config = dict(
    num_hidden_layers=13,
    hidden_size=128,
    num_attention_heads=4,
    num_key_value_heads=4,
    head_dim=32,
    intermediate_size=384,
    vocab_size=4096,
    hidden_act='tanh_gelu',
    norm='layernorm',
    norm_place='pre',
    norm_eps=1e-05,
    positions='learned',
    qk_norm=False,
    attn_scale=0.177,
    bias='all',
    tie_word_embeddings=True,
    parallel_block=False,
    init='normal',
    init_std_qkv=0.0442,
    init_std_o=0.00866,
    init_std_up=0.0442,
    init_std_down=0.00866,
    optimizer='muon_variant',
    learning_rate=0.00984,
    lr_mult_o=2.0,
    beta1=0.9,
    lr_head=0.00492,
    max_grad_norm=1.0,
    warmup_steps=200,
    schedule='wsd',
    decay_fraction=0.679,
    decay_shape='linear',
    final_lr_fraction=0.05,
    batch_tokens=16384,
    max_seq_len=1024,
    doc_mask=True,
    train_tokens=118200000,
    max_steps=7215,
    dataset='wikipedia_en',
)
Each number is 500 + 50 x the weight over its row's rms, rounded and kept within 0 to 999. Layers, rows and columns count from 0. Numbers have three digits each. The size before them is the row's rms in percent of the matrix's.

# layer 7 attention value, 128x128, rms 0.0671, rows 100-127, columns 64-127
092:562442466525473530532454575474467462514401625484542420469501485511509521487525447521555460508525612431507586425448483439565579524428458522404545556514449499497445479550486532476527471480555470
096:486441559467516447602501577569477483488497620551471433583577533490474520438561474551437404486512541557510551486514495487521403515559466600539498522485565419560529468481490562502519441536540484
099:487482509454563504456591511533471557526409505598385495570549553453457512496548524483553497461478498508551437511504526491576498524453447519537449534452588479408439476558506467463431533541512522
105:491555445515472581461448593434545521536543456481603537479421493504516527463507528374375479556541545527550550532460392544509553455471546607406552489532486484461500512494506561477447469520546535
096:496550609454426444460367487400399472457611483463520532530506407452479533502437445462541592475592490483505462531482529481486505461548506502514534553504522547550521468575461518498496510519510535
099:494485524575440468540553498551574405452619404442368428476443534508446443457433476473606507487512525482616477527464464582491584509424418495527481505531507529523550453434502469392484495461505491
096:586521417425479517573395499431410551544409442577492566460461421510501441525535463490567449553426457529449425499496550526526512543532516564456520453532566548556469525479527367514516459462515575
099:550505523546452526418545521459546507470551500494547495528534593436448499537573490554527506389429458450497449402534359437526511510536400604595522453476566531501481528557579573489465493445533458
098:473563584570546553442518488423461520423508473427467573439529590561493499521626531441525450425515489495434467463525528495564594491566515493587470439486450505553471507495448440460537602514541489
097:455476460429503463487437547466578542547499550500513528495486570418500541486467486518539448565579495500542466499506513468486495501384519484567400487512538532511582437457510402445560535449552365
091:538430522527528532497553519491527501507470476470502542611421458528547460466482417626477514513516541669442494550510477530524502523530506445582504565598476541474389528571512593458539418462502457
095:593550517432536468543482477456531441561489470502405513490533465431479565409434515499517513477454475433459466528428540514486607459499543504575474508543554531490439405433527454423510463410565454
088:534531498391414575458518515510560413545491418505438470415509530527435504461523480534497429515528522443420486487545457528512554390507496513554414500512498405569513460501527447555518554509545512
089:555493478534460472498529516493382413474564604608504555461502498500546372505556455531488543512504459453526495443530453476492506534542536457532412554517457560473493444447496536579550479536611547
095:490422497476533542544501529504511586513442533542532425572484467560442571505408565414416499469537459500499477506560602418531502566449520540475465493524464518508521528522484482527619468470471510
101:562584527507458569475410472465566511517559484499432460564536539569400454501534470424454425501494496505438573496477499536584539444423523486496512503493522574457544531408472440521552451498489492
099:524484546460582441444490610426442501491622585567485497485441395529517518513560466449531509374487573575508500460531542497566446568539488537478530594511415476540533426510495440444497513519443517
101:514492576531450541481535476506538557493389415436563496513479435537457499507506484470519530421456494484532479482557496451484454481537495449570461591557435521530451446532494426496589470438561502
098:561487468567491466422545536521494495470466473462531513478451486480480535527520502504444497498577445535479598482485453530520560510392516458485557597580468543523484568588444435472539419509457472
101:506495430525510544446574600510483468496592421462448532528507559480392495527503503517485559488422506503572444560482565493537466496557415507480552632444536532528528497438442470477467428501502517
094:467553419412494470467427507516522526455523527483513429549482545433450497571513555635476441556579492610464521512467513556464564459479491546461458577528551504543442441458495526508522518532595556
100:438495439509496446589506485490495538527463454483526498490458434471496565500495503519513483547448492459468503541566483635555554387568514473568481517368437503534503531456577534432440474517444449
098:526466519542498479500472469433570544516503543603486495566504494578595407565383645550513456366517550482504519558555537476549479505561516521476458528504497472501449545495476647469562500485514501
098:492407472523510451562403437539535509486534417478590523527422536464503455512474469540396558491430509506538550499529511507486518521501466612539480438499432586533426438568545558498523531491592495
096:449569596458492563583527455580521501497521499550524569446523504506528436442544572532586517513577357488463529601537466411507511498491483469499531476528481476482504435441592556435379491422512497
106:488563539460465603533504508436510434479438525520541465533479538555494444423546571444518454465455568481502447549475458520588429530374502551659479574515508504525450453487473565452454482443537432
098:518534506452577570541580517488497482511492440547481426537525469503569473456461534513512567545543509462503569482464579531497536573478436461494511516567498453511468555606551501426499405483565513
109:440516459411526456468470495441558425531498501550460488500419489546494489519496545542443523539446520581485491478558445479502538584522524473468634473523454496483462478582533597502420467526514431